Weights of a small GPT-style language model, trained from scratch on English Wikipedia: 9.11M parameters.
Each number is 128 + 32 x the weight over its row's rms, rounded and kept within 0 to 255. Layers, rows and columns count from 0. Numbers have three digits each. The size before them is the row's rms in percent of the matrix's.

# layer 7 attention value, 256x256, rms 0.122, rows 229-255, columns 64-127
103:112059129153121164130094080140151171177129111173178148067104095120145155154144062123134098055111106094129091078081137154122138143112109144112148122114104110123084163115085080149106172134135116
103:073093159104095147148080069124134124123093099108179100192150126115082157107112120216072120105115084125132092156118165130123091106119155147189120150136129060146067156084116245117157110103181079
096:149147137145117152159143117158169069113114169131113158182124170125103123079148118122156077179114116135138125195129119150148142076060128100155176185111148126119157127107116125148113124126133162
097:091184141160142159126145156107092099109116087169101139075112135055128168080093117124093132123114115084108131080153099140128108171085177168085155073093120123181189170160117117129158150141142136
101:150096137100127148111094128145154129137046194136079164149155113135139136066118144201132076096109176137086096144125078157138149164115180110110103168101128045144094186166135160097138147206117142
093:108121094144176125158125227117127108111154111078161072151141149151165068074154160013133133085078126154112153076108125168105125141125140165079061140171107179138182147130104134160118143032136108
093:123127114140106088082103122108192086102111102087188087135175121084124060071143130156156118154146103175105156080165091135133116136131133134067068118105132135121124094076091061164121115096140128
100:142153103125159108126094177142115105152103120133121143135114101158109092047107166076125149168131148125135133158169086124146167103132136084099125123143168152080076101140105152119129190085144159
097:181132109062194153176155113084153148109193141125104129155135111076101117193201111157203113086093143123111125155147087146125121139141137166130162111128196093106091135180112151121141103097098113
103:160133155105121115120152129135122166205163143141180064116144107147121087134121113179125131129108143143119167078133157152174105101117173138125108141185073150137092130118160188038101117088154195
096:145111183195182111127125146119169147134157142169173111136100112175095093181095157076159115111094142138148099133150090119141174153152183130144120099130130153094132135144104157111160095104110122
102:082110134155082130061102127151095121172136118167190118157033136148082134126151112128107148185153122091105189200083112097154094150136144152185103095138126088095143134126118167155153133126108172
103:129075132091102100090176135114159133137109137124133182101124122124151189155132099125110158114139139091130095122112093182097191081189167195160123152136150081199114152120105062133135131116105136
102:142144143151158114166164085149107148108095155059146127069103124085143123107177172179145104117171106088139093151091112098069146072106049085162098063133109215102148080161097150112153119141099111
101:172183127092107093076142154144087057152121155059122178050108146155125172094135072179115086141126155112151105078069084201138209138120127134116134128182175137124123100119204151106105161161160174
104:059125085193145121097098128123117188136182160144099178095195121138144122084148134120125121133139117135142115124163154095110122094127144138119097144174159120140030140079186076162176174127106131
102:083141074128099101148120074117156122113120162081148057091151125086111158131083132163153151183151102115135170115101106130137151140107095157161155205135092109153103133146121167061089062151126081
097:146098145077155128139142158085129141130088137180123135102111106098177093165124133067095162142115099101102167101119157098165162147144133115086104130147148103114124156142077050114071121222129119
095:140121141066118088074074132126128108133118099145113105104143122122183187137110137039160152176138107162147120133133162135161120114094152134173140115165171096118126159168093117121168106098115144
107:110113157109152139104103135130097188141155105105108102141129135112108143097139097188171135184068146102119113149167167136142185116110093133095146039078141151076089158074185148131079113079128152
102:161067133099188098129176110113138154126082107168132144134129149151114184159091125166193133112155104113140160114141073164099163177150148152188122139179136129108094114119111109125090151107136141
111:132140141167113103140104092181126109166098155110117161157146109129133133103101133110150146172149186142122087126131112155066103128106140072069184130124132090120134141126148128118114117108136112
092:105096112111146129167077137124153139144120127140165092135142123125122122093085111099080143072122119125121154113091188083167147122125115191199136151115122148117096168170108126058058146099134123
096:131100106095115126133086189144066159211135130131215121137102111134106153145137124189110141127161088084132139116123117139076151154134183133136157113110188131136130194181144212056099067159097104
095:159177120097138096121142043113115110118048169128106149199107162143104152120150154130148146177128096124134126107104108137142126104087136115082158187146062126097098164109198185074153152155135111
102:125088079115149112127163148091136134060125124109086089164114192141165077123128068168183135144084085147157199147180166122145146159091094156085117149120133158109105111122137168140121094179173108
095:114085172125103122099101114129075166128148110160097182138141106135096085081109074117134148196107115072085098193161122123174126094132180172153105168129096151130091151101124116152111152097156144
# layer 7 attention output (transposed), 256x256, rms 0.229, rows 229-255, columns 64-127
106:180122109164082164104111104095161120117172093184111114139194118122089103114165136149145111113159157139081130103117097131161109172165102102136189172130115118146161105166150220118094116061191108
105:056150106132102102153127107096139103142107171084088125192139125133114158155115112152153104126099171155160163111132071120142148124131153122149083131132117163097156146126151175112137139065128084
097:119109076146121164140091157105132133163118134121171054090110115166123121152116089134122171085176160142118152124152173114125067131138097147160092087078123113120104121164110087117088157160098172
096:181073107134114100139149138088106095099126129116069101135189146077112124139136106152094083095130141126142077178125084175157125107173126188150086173127121145107136161130134147101147112147161121
097:129136091136097153158119161138123177214135118119106129062159127110093176125125110188167142141157117046177114169145131105164115150086128110119125121078098135134173182075126082203092142172099140
097:152109105112171116122110136164125225095126139119091141130144106121111155128096116117114198059154170066127184106097109153150145175135107171035156073139158135143132159132157142091113155135104108
093:083067142119140074079125130138122144112111084188109180081169134138136092170159171111155156162158112139133131125172099132146199146108140141163153109160123094159145135097159143169151127108108136
097:155125157121176128144153149117092160147115177153092143144186144118119142137175115089066147095105120140138116164089082112144168125124149135100132186134162095109095110097172099147121172151103148
099:125201099165128096131137184124113123140139123124127125086116085103091109113115139124159134137199103094134162149145183108128148168148081093166077121094077123065121131123169145147116101124126067
099:119128095101153092119211134134122146139146130094119152148122182084118106112156117216140154125126093171149101137118113142146120059107156163138171128150111124047108146101119151136107080140094132
100:143135127137138126118129093113138178111142079153066170111098147104110088064098117134105156227124128165156139125152104191124115115117145127088146108102116199080135104112111126069136087079056108
104:124204144092130124129133102150100113091105086142107185082089176176112187104078131093108117162155103173121122089111087100095125100110124104147108102144097133108093108194115106110148111118140138
097:090121144106107091140144161148127158083168132111172130086106131140078146163171163098083148123177081208100140135117115076096180120148125109154153070098155073111158166147105167139096127106138087
103:139162201137111108101108098123119192209140188115110161155169064151152170093131141094187102125168142120086132116136132120150159062166144071107164093113169121118112165112128102120123148096149129
094:114094130116132135174114125111128098190144052083236121108186165107140151136129111120165123163169130056125102150098065104133194158177149116111149150086148156123115072109132084104137139161076168
102:105103117160112121089110130076061195139135177116158107139116139153095118163120124143089081147161154145162101124108129132148129090089092148147097108161159161182165142096101125195157097080141136
101:099156150156155087146153096120187134071111175142148118101141104164101097077092125140129101099127110130128157140178109143157111103098100071118166097098105159110158151166139090145132118147109100
105:109167105187110196128107116123098144090108080138108116108123183141124151171125144133162124110171119094110076145113183157125101115115169040120198087092167120106138184099139077158114107132178122
099:102157160153127156157158166179081116164174211089129116183129183148135087166165143134099175189106151120144167171097124202101114115097135161137128114194224160083097126086193105118150119143156193
089:150113093077141170140100126118079092169145174140115121150128146157107156110118131083094153141139099130138205077070123228122173129087137156136076136140126150088108168139121121138124164152083079
104:048057195170089148161128133145095068133102104101109117125145126200099099130084103168124097087066096111100134055089107170125128138138132112142168049167111120136117152136078149101166120091131109
114:154046160107128149141133098124158111082115128196090125118104118149181189123116148114155212123136124106101127110160112082121110159122107191121125124132105161096104116148102127159159101202153090
095:133136134136098180084193140136036072115099090166151087136058108120091148159121111134153109144092092144177170121150144175152088149142163087087172078146134137079147163095131162135123125160115171
096:132131139145083105110137090169105110116151130119172156130149125108161129160110092132145126115125152128151102135152167141109142140150174117080100108122183131168134167170155086166153120143088138
097:089125180100156133126162149111180157171099219137161090163117184140148107118065088071164145145108170193102095159112051106147142205073110149109118145124135095124100086142085129115167132134105141
104:173128110105148099093114109105114135094107100101124099103101133096158170204142110116166133123128097154160126143105142100143163099135138113127089117109118133140144088102109115134098158133141110
096:105140101128085129131154160107084062070103167154126134089165170098152066123154114177106118157094131131088101120152119131086112130097221155094123161144182119101116094052168110169210154082130109
# layer 7 MLP up, 768x256, rms 0.161, rows 0-22, columns 64-127
098:115175069149146084159122126208146155130111117171172142099141147120104123146146159151144076086137086144146096147141108159113191176115118099124140148115147093116176163119134155114112101139086132
106:138138110135107119140109195185113126153136124119109171151121149103107166164143110116179120114120133083170085050089123153148161091100153129118141103116054154043134150094155124104141113071119128
087:120162142108083101192136142131071147209127144133107149124103108180107096134138136110114051200086113080105095169144133162102129163100106183127126160130159171126118128105108113134128147107131118
092:064142107127114155147160182123182144114145199140120097109135150086157125141149136163068161095111110210138144168137096144145146121054145108132111127144117125207166142088170118161126140153123081
085:073167128137137161144186084039158050104166069111111120109138155120189111181149029078126115093109161163100165142114141181125101138158149117145129155147064085106103110109147128135156104104105090
105:123138119108101148132147118147139144123130227119111134100174139131140138218090135147150153139115120070154170113125172129150082096090147093109091131126171133146090102103173176043099051120133099
098:066123121098148106098149150126125156098076139128146110087078112140129127145114139107161108147163138142094086102152074108119150122133153152183168113132165112114090114142088101116157144183151111
105:143159140185103088109140155132109080098211109105130177103085138178166171172157153146134125068083190208126044114133132132133120018110113135129070132131113144130168167112151175187186128086160138
104:116106169094082087184146115165110165190092139147148166173138134155102095178108186095111088067096087108157130156130161091087129144122111153121123151153153220143073119064081139102147183089143113
107:130101101079078119119140106136125124161152216132078154132118153122173084055118155112095127087120102136187076122151067135182192148144123153135124144058116162134163119148141148125130087113074089
098:125100148153106132153132089143168162125149143125156157210122157240105158077132138125140120150137106153090135086111085099109093142104130099162091091126207159170143125188125141114169075133123138
102:132158127122152165165104124117111140118115117136132126098108155119105179137143094071156099068130070088116154105125067155089145127064186105114135114184172144078131162180131094166160103120121134
086:145108124110122125134139212127089093186091179089152134173105095088141155144139142113148157160193114118144152149092133137124110151140146155156111149132097111111151173159164088138090137100085117
097:115197153083106145140106088092105157088092148134120102125118180170159157163086092104074194095127124112079099119091093128063139135159119105113127078161103189123086109107122096122064100149137146
103:078090155081137075106118129119152110148141123058093130114159097204131102119167101152172108142178101090136114128165130086155083160120070150147126127059153094140163116133126103137147148114137162
092:134129103120153104190179160165106094107140129100146172112194081130126189178168109207156158131137145142081149164116082110161164145152202163180085159074101140108068137213197119103144136140124097
103:170165128112122090137126152173211083188175143168147112127143176109079115160065172127119133184116119134152085142101098098174129139136177141121107121147121124115099157091150106118128128077158153
111:106069137095099134149127158152177108160083046129140158129142107152157181117124124110140150199112058136111135164096098106155133069143155120081179153087146113135166134112137060131147114085133155
090:103148123194185122107078090110130148082140137140168088120153092133162106090160125156160162129112149099133144096147124155123121134129141084140135139130115095129127137101161145168154157170100092
102:117127098098148091172120126130132118140146121148115105106116095112056092135193101161114131165101110158141089142120165157139170130161113140079099158109181124126170166150148106148176129172120128
086:080149134101125161127199108124150085120112204131130200069090086152065130161176147141183101188121121087108118157120145122146187149118145131125160150192137187080137162174154089155134146107074078
099:137110067047172092157101087108149198123142121109149091126154102106181098185149041152158151126105152168165174118151092134131109111157086122096116119109192104159094068061099142141103169125136145
103:129092121188133074074122091120082122092136119165138114087077136152119178146114187123148176191145116148122139081172171151112124011137118183080174174111163090122112099190132150131092150165135124
# layer 7 MLP down (transposed), 768x256, rms 0.132, rows 0-22, columns 64-127
105:147112125098085130174119106120134162088078124136116145152166137100164105106136096145174050143151107145098079097134083140167156095109182134137072127160051091144185132098179096138122120123151099
103:123103081145165120155095200177164190076068152129127138091125079101151133097135097088134129119129078080094146165129163068131082084155125167145192116091142121127147142188127101051129091180144145
099:119142140171171063125164140104102138114089081135136088134095146137151120105107129158105134121089125080091138089139117220119123129120172108090102121150123114103118149113213058153114095098185142
104:150082115204108101172145106100143141114127119087131120122112131134151114150135134139113111158078130201086156144121117149080089184198097128132079100142108114156106086126146132174111159184106146
094:087149147083136111124121062124157107114130138086166098196106156118171158172123190028154108195137146119161141119100123126136130173182150150144145172088155050089111071177146105156102092153094097
102:074138108126121160150130108137089125122154122123024116121146095118233082091135144088156133083119105119169097149144145071102171122161137124162133116153118079174102151193124208145106122089138150
099:140186192075070155116118140160099108127128112046132108135149151134092132129131117127077079125149155112156173120057123160119066111113089156137154142111082077077144124166140127111108110183129069
106:150146133143106111111132145137128180137066110092179119125090077164050127147140152130168084147149136117136183047115114112023149198138085091109178165129127166129090149161183168119047090179107086
097:128104110197132122152139181131116095090074150088136109118129209116183128102191127099223149160141137147167098102131120132156171201099145157085082106127156134123159097125088124088169162074158153
104:149174147144185127134127099172135146141155155113169182122125116103121115095142120134118110112058136079119176146168097166120078170097115067130164157138098149134117172144176164158129146159151142
097:152179123108155123104092123058156125080151112125146186178117151134103127132137147175187156072151104127137149135087111106109079133091142129141161138133049155131065113118119099107132119120177159
100:072113082160111142177188120109080133132146096145150152103135122118133118111117134156122166141160208142140149152193172145013114159114168125090109186104131122203144123157139149118072123163144108
091:129115112094153189131158141092137098139114173171113010094120128149140076076111127157090123114124122112050138071187111070066083126138154116124143123118045173112110119140131106073157169127158118
095:131108146136116109093184054184148164171128183119112174108137121123121130142111157128143175161119117096152143168116118146177126116112160104124101117138151133082126158096094091103105126152091166
102:137185141102129056121117147126158110181161168107119139127138127061152076071131145136144120135131095156132126113114176146129121177123131137094130158174082053147121135063098123116150125127168115
096:128119125153112153082113093151126220143108089097148104107135094134168164169146152165109114107143111143150085122132130101114117152147116117153205182132133127099158173133126127166145126176124113
097:114132132139159154095095113107162138108171135121135103136174112103068111083145144128160134186120147170164163093128035184117144167134113140075138164120144173116103082077132137129118084125213098
107:071116135133141111148091180158114125140117115118122116118169102131184164110145141111094148099116149144145109131155165187131124176154162122123162146104127159062115088136153121149129136142154121
092:147131126134114136197189134106173110176186112123154078161101204128115073074114139101085121098165097175134200095127112107107090103137103144158069091086111145130112150099157093114119122124100100
103:147142098081117112112057061139042126145044118108110177096102128137061101191077175140160124143114074101128110075095104089118190122152134099126127089155148092079111155159125137075165119141072085
092:123086190144189128087175151163119154212113151100103132149148054161082153088063186138131138133078183098213130201116139118170113135082127133129137086113143161097070159096098098075094102117104109
100:129115163135152166111087094123148178077165166097097092116125131135141143092110161104147152096152097171112121148092154139169131129169132104143099185118173134122104130187105134117076110112146091
103:159128107085155109105105166097138111096104149088074105091118162224133039083137131131151130131144142138150156130106201173088166157098152128149153169175115161093100149154088148110105061121064176